From a checkpoint of a small transformer trained on Wikipedia: 2840 steps.
Each number is 200 + 30 x the weight over its row's rms, rounded and kept within 0 to 999. Layers, rows and columns count from 0. The size before them is the row's rms in percent of the matrix's.

# layer 6 MLP down (transposed), 256x96, rms 0.196, rows 0-16, columns 0-95
105,194,111,162,186,154,230,204,219,165,229,221,170,209,168,196,213,189,198,236,157,192,215,217,145,267,242,196,214,169,169,182,178,224,260,193,215,206,187,179,236,187,186,215,138,273,170,214,234,175,144,211,215,206,196,177,230,141,187,184,159,230,203,175,184,190,211,228,230,163,239,250,177,163,180,232,251,184,219,181,191,210,154,218,172,208,195,223,169,209,212,219,179,197,185,186,230
102,222,168,198,193,191,167,189,185,189,228,208,197,224,154,223,199,184,282,222,253,237,208,206,186,247,207,219,160,126,179,143,214,200,191,194,227,173,216,232,178,204,159,200,144,195,226,188,187,200,180,212,182,171,136,200,245,168,187,195,282,165,231,209,158,184,217,201,158,183,187,191,238,145,164,203,167,231,196,205,205,203,195,244,168,203,194,190,276,193,218,198,232,212,207,255,221
097,191,218,209,205,195,187,219,193,179,217,154,221,202,178,218,171,204,128,197,219,202,207,148,200,172,120,216,206,217,238,193,243,180,223,178,179,169,194,130,208,197,167,187,202,126,215,206,228,162,180,244,156,215,152,211,182,262,179,232,217,138,204,184,252,178,228,263,200,193,205,204,180,242,171,233,174,177,183,222,222,208,170,153,207,167,195,167,187,204,259,216,210,183,223,215,240
093,186,136,155,202,188,247,228,177,232,180,219,211,157,246,209,213,202,188,246,191,210,186,215,254,210,209,211,251,185,147,213,176,211,193,225,211,228,200,252,232,237,164,236,224,232,187,254,210,217,180,200,198,179,175,153,203,189,236,187,244,143,215,199,194,190,227,224,192,169,228,184,187,104,194,236,244,218,191,197,150,186,207,199,188,212,212,221,248,204,171,168,166,274,203,173,169
107,213,189,216,200,192,200,238,209,197,232,212,225,189,188,216,206,215,188,196,115,218,180,184,172,186,193,215,234,198,207,198,153,151,217,248,222,201,246,141,198,173,253,216,189,177,186,230,137,129,196,215,227,179,183,191,172,199,177,160,190,207,182,254,230,181,193,179,182,217,163,191,247,218,253,154,150,209,205,172,181,230,156,221,170,144,167,146,242,205,259,194,240,222,230,209,200
094,212,192,188,144,206,190,236,207,180,220,155,197,215,198,230,183,256,195,196,187,170,256,152,190,186,197,188,234,221,223,159,188,153,221,200,194,214,205,240,207,167,131,159,155,251,226,129,233,187,197,228,156,223,216,220,173,212,166,159,248,165,184,209,235,212,210,182,158,202,195,229,219,224,197,193,216,247,184,138,202,153,261,196,215,207,198,198,186,151,235,211,253,173,177,173,169
105,286,208,196,201,187,221,217,174,181,196,197,154,245,152,195,177,220,215,207,176,218,259,222,243,203,202,219,177,251,198,185,213,234,191,203,192,247,234,201,181,136,184,231,205,119,228,207,199,226,178,203,199,180,201,194,239,176,231,183,145,201,162,205,201,223,178,188,203,269,148,185,196,165,159,234,166,160,192,206,247,226,152,228,209,225,164,207,191,242,224,208,215,160,152,208,228
096,230,226,234,212,202,200,164,216,152,221,220,234,263,204,197,187,175,214,167,222,203,236,143,163,137,181,198,179,215,203,197,181,247,179,187,230,175,224,221,218,258,204,200,207,183,203,162,192,242,179,215,221,183,225,257,233,192,242,201,156,208,125,201,172,197,180,123,201,244,202,221,202,226,157,212,209,216,232,230,173,215,184,138,169,242,194,199,204,192,175,210,256,154,152,183,221
089,212,229,232,204,208,205,218,149,180,199,137,217,206,214,239,207,191,151,197,215,161,249,219,135,187,203,181,230,229,255,192,220,189,238,212,233,170,182,262,165,174,221,140,184,201,241,174,193,174,192,168,190,209,161,228,201,190,164,147,203,144,238,160,194,188,226,209,170,160,153,190,220,213,215,170,186,256,165,183,203,177,150,204,226,181,247,198,216,213,125,226,185,183,179,220,207
101,169,217,224,256,204,254,195,221,229,203,208,194,189,154,226,168,161,202,213,216,162,134,167,205,197,215,192,195,230,173,188,138,184,174,193,232,174,208,208,211,223,227,214,242,202,239,184,264,178,183,174,149,158,180,210,217,191,187,179,132,194,207,205,212,196,225,217,201,177,180,246,236,258,175,218,160,236,184,208,202,176,226,216,249,127,125,177,195,201,219,212,217,207,261,176,181
086,182,208,277,180,183,214,231,206,235,228,211,192,180,217,228,262,150,260,182,174,177,229,222,212,215,189,134,229,175,219,210,136,143,211,220,212,192,203,194,193,209,224,233,179,204,175,208,205,214,232,235,180,216,225,157,219,151,287,165,150,194,195,226,201,175,184,226,230,225,208,177,231,178,158,150,202,215,161,220,209,152,245,178,213,198,215,179,157,225,205,232,211,166,228,188,217
099,134,208,203,182,204,118,213,213,215,155,199,170,178,159,173,165,152,239,227,148,203,227,218,205,198,171,203,246,153,147,195,185,251,224,216,182,234,169,193,241,209,188,189,208,207,153,229,137,275,185,178,194,170,164,201,217,181,192,216,190,202,199,213,156,197,210,241,196,210,232,195,210,173,178,219,171,192,150,175,171,274,181,197,168,230,188,227,199,173,134,184,205,212,190,188,196
096,180,186,212,215,223,183,156,205,191,188,182,167,248,170,176,217,188,224,201,183,204,173,139,153,256,213,242,155,211,167,172,208,252,212,199,202,194,245,235,204,245,215,188,124,188,219,150,170,203,223,228,158,199,202,166,210,229,161,211,218,242,171,179,154,207,236,206,240,196,242,243,213,196,187,234,241,203,166,189,230,210,117,207,233,146,224,197,198,223,186,225,221,202,136,201,217
120,201,228,187,246,193,195,145,176,144,208,158,224,193,198,223,205,233,202,206,210,165,198,188,191,221,197,198,229,195,150,212,253,215,220,216,113,210,166,152,210,156,206,231,170,176,163,188,204,214,151,214,204,191,223,195,271,139,195,249,215,204,269,233,186,222,129,181,199,178,209,161,161,224,203,219,222,192,162,259,204,192,195,221,191,180,183,189,167,249,213,210,188,170,250,196,208
095,224,206,200,189,215,217,136,205,222,201,179,190,201,169,203,215,286,208,113,225,191,189,215,170,222,197,231,201,208,272,196,217,198,167,220,184,222,215,164,203,198,218,187,191,186,171,243,226,203,227,214,220,238,209,175,174,267,167,167,176,173,245,180,221,182,254,170,188,201,156,165,215,250,199,188,196,191,145,184,213,172,200,196,230,195,234,238,140,171,187,252,153,158,212,239,174
086,253,268,175,185,182,228,215,182,201,280,165,201,235,153,204,201,190,224,207,191,181,164,198,207,198,189,162,231,183,224,200,179,186,258,279,224,242,218,230,174,186,185,168,249,244,187,210,203,232,207,196,189,202,199,199,170,210,179,164,180,182,194,216,218,188,246,259,200,142,168,259,226,213,207,226,250,244,213,211,232,242,176,222,160,222,177,237,204,156,202,208,154,176,224,191,181
093,200,186,191,215,223,193,135,244,150,229,216,202,157,216,196,268,149,155,163,168,215,245,150,180,207,200,189,180,172,136,188,160,216,234,201,180,189,169,194,163,187,216,161,190,187,156,209,208,189,245,180,254,181,254,220,203,160,223,209,202,210,229,224,200,223,150,186,266,192,173,274,255,196,186,212,190,246,196,170,192,187,186,231,223,181,224,174,166,187,206,224,196,208,229,211,233
# layer 6 MLP up, 256x96, rms 0.202, rows 1-17, columns 0-95
105,159,211,232,259,163,153,190,198,232,213,211,212,158,166,282,196,219,208,187,172,241,235,123,206,194,192,172,182,192,167,176,191,197,186,153,248,227,224,178,220,192,197,194,178,195,202,197,239,185,202,252,225,172,182,249,240,200,219,213,208,184,213,192,248,210,178,174,158,190,240,191,178,193,179,230,179,211,229,245,196,125,138,144,250,227,206,191,175,238,199,226,191,178,215,168,181
095,212,202,132,199,199,207,166,160,229,136,197,119,162,209,175,199,209,222,170,185,233,212,202,175,202,218,201,147,241,172,238,139,184,202,200,202,160,162,222,207,233,174,201,215,244,148,154,174,227,154,144,201,197,243,194,236,190,224,200,214,209,237,177,178,206,186,219,174,175,235,177,232,189,218,205,216,180,194,163,229,212,215,217,193,214,218,245,224,211,171,127,266,242,186,183,193
100,200,178,254,229,209,151,223,201,150,188,223,141,247,181,238,191,160,229,187,244,164,214,174,154,213,165,183,154,175,201,213,187,203,252,164,193,180,246,149,162,158,228,232,240,200,163,194,204,193,233,199,207,203,205,204,201,202,212,220,232,227,187,193,187,219,179,216,161,185,134,270,208,215,168,221,221,217,226,204,182,248,163,155,224,220,203,193,205,161,202,208,233,163,218,210,284
098,226,175,225,246,189,167,151,191,191,201,252,205,171,199,221,156,190,271,163,197,201,273,183,163,222,232,204,195,158,221,233,152,194,226,215,217,201,135,195,220,167,162,216,191,177,225,267,247,238,158,218,162,161,188,202,214,190,211,217,248,258,239,184,185,184,149,207,211,211,179,186,181,185,216,213,179,164,147,165,248,213,213,155,224,201,209,190,199,164,192,178,194,219,196,171,234
107,260,187,183,254,230,223,209,156,223,227,204,204,197,217,176,186,217,217,173,159,191,205,159,157,187,209,211,221,224,249,163,171,229,195,161,202,152,201,293,187,194,208,170,147,169,177,242,221,214,212,187,261,230,183,238,208,143,188,177,168,211,202,235,228,179,191,202,180,199,280,154,210,217,223,224,144,224,217,152,169,223,191,188,200,198,214,227,233,183,228,182,171,244,225,182,194
112,185,183,179,178,149,172,147,171,245,195,129,225,137,199,225,156,172,216,171,202,213,228,218,201,156,188,201,222,183,225,238,194,198,233,193,232,201,188,202,253,191,244,173,167,284,135,184,159,187,205,215,216,213,231,195,173,213,157,215,227,155,203,212,212,216,233,200,172,144,154,180,270,205,183,182,212,210,211,205,192,216,173,209,231,249,207,168,207,193,209,133,208,200,207,198,164
101,173,162,200,186,219,153,226,232,215,186,210,173,195,243,177,173,218,214,159,237,177,175,252,236,235,177,205,221,207,176,182,201,165,230,182,126,184,217,147,160,181,276,211,185,155,243,270,166,191,153,147,169,223,196,204,232,171,171,207,180,197,249,234,186,183,189,253,231,197,234,163,194,161,170,194,218,252,188,177,211,208,183,203,246,200,202,238,210,221,201,204,228,188,170,222,232
086,155,203,165,199,156,249,182,258,199,232,175,179,180,219,235,176,221,206,123,136,207,156,237,169,225,220,149,216,183,214,204,195,174,203,190,196,193,193,213,231,193,189,148,190,209,205,181,203,269,238,187,192,207,162,202,164,242,184,243,168,210,220,271,154,188,174,148,214,202,214,233,162,199,168,175,152,166,178,185,125,222,219,227,209,230,184,192,218,222,212,197,182,229,180,197,177
100,221,218,196,156,224,208,174,222,102,226,156,220,185,193,226,196,193,212,234,214,199,212,224,219,212,214,214,166,166,191,207,194,187,184,160,181,213,155,178,199,205,230,183,250,234,190,179,203,253,172,219,223,260,217,201,240,207,213,177,193,212,153,197,155,150,212,249,175,240,188,246,204,174,186,210,214,149,197,197,183,222,204,189,217,189,308,180,166,225,222,156,218,197,244,148,237
104,224,230,201,215,252,216,152,223,179,277,237,211,183,214,200,154,216,146,228,196,224,118,203,159,214,209,199,195,259,163,199,236,188,190,214,221,176,156,234,228,196,185,178,164,213,217,183,233,200,197,208,220,171,207,146,230,239,201,174,174,277,165,200,215,209,207,186,154,220,154,174,172,161,211,192,244,167,226,182,159,215,162,247,191,200,188,219,230,202,176,176,244,183,170,175,220
097,264,193,232,217,173,310,166,178,179,257,179,230,177,242,221,168,214,174,196,238,205,171,189,219,189,181,181,189,199,218,183,178,180,215,207,196,211,244,234,227,175,174,252,191,222,199,147,235,167,200,163,160,228,230,203,189,171,167,221,195,220,162,182,186,189,196,193,189,174,166,205,148,245,186,160,184,191,213,218,192,144,154,178,207,188,171,175,236,221,279,170,211,204,227,160,193
102,228,218,198,182,173,218,179,262,149,198,215,231,170,159,252,197,202,178,204,229,233,207,223,224,139,205,210,193,157,197,241,193,186,177,235,191,202,167,213,198,181,178,161,230,250,203,253,232,191,163,196,212,173,172,195,249,248,243,162,193,220,153,197,149,181,215,161,178,165,166,200,199,214,220,203,235,225,170,230,225,148,215,174,216,214,199,264,160,155,231,139,215,180,219,152,188
104,148,223,221,236,188,236,217,197,206,206,236,234,208,199,234,165,204,206,224,159,205,142,244,278,213,222,155,211,168,180,186,180,185,148,186,202,199,214,227,236,187,255,192,187,226,196,203,207,184,255,260,193,177,198,185,155,248,150,213,210,216,187,243,149,197,223,261,195,194,234,176,220,171,242,153,186,237,189,203,222,207,179,125,212,175,205,217,161,169,200,192,222,182,180,189,251
089,181,159,212,208,137,204,207,203,203,205,197,204,214,204,213,164,188,185,200,204,206,195,179,202,190,216,211,176,185,192,149,196,272,203,211,184,165,155,190,186,191,233,192,132,230,221,172,174,290,191,186,240,187,190,205,167,219,219,185,243,219,179,279,203,142,138,174,253,204,229,180,188,211,185,195,213,250,203,246,230,192,261,137,188,209,170,168,201,230,221,159,216,254,200,191,208
090,221,252,175,140,189,227,193,199,202,243,174,225,187,195,218,202,163,195,160,211,169,203,186,197,194,190,184,225,196,264,200,209,252,221,177,162,193,204,256,211,222,275,218,178,172,170,202,191,168,159,200,176,183,169,239,244,209,198,212,210,214,133,202,224,205,219,201,230,176,208,209,206,179,216,264,197,219,192,180,223,189,152,236,102,202,250,197,248,150,173,211,169,162,194,170,237
098,215,195,213,238,181,195,276,183,193,222,136,144,191,242,254,170,235,206,214,248,190,185,174,259,208,156,192,212,209,245,191,243,134,194,129,160,155,196,206,205,200,192,249,204,210,218,163,220,205,228,202,170,213,230,165,225,192,138,190,183,170,207,198,205,172,230,210,135,189,206,162,215,153,184,179,250,187,226,235,157,232,178,202,209,210,187,217,186,207,195,208,237,199,217,189,169
100,180,166,161,195,194,195,168,225,174,238,204,206,147,222,112,171,224,153,174,210,234,158,215,195,208,185,231,197,179,192,210,208,209,207,173,232,202,210,190,160,226,215,216,225,155,201,167,157,227,156,202,180,266,199,189,226,152,204,204,268,235,235,225,187,220,182,169,249,255,253,183,212,181,161,191,243,260,219,230,210,219,175,197,215,173,185,138,190,209,170,210,200,186,197,145,179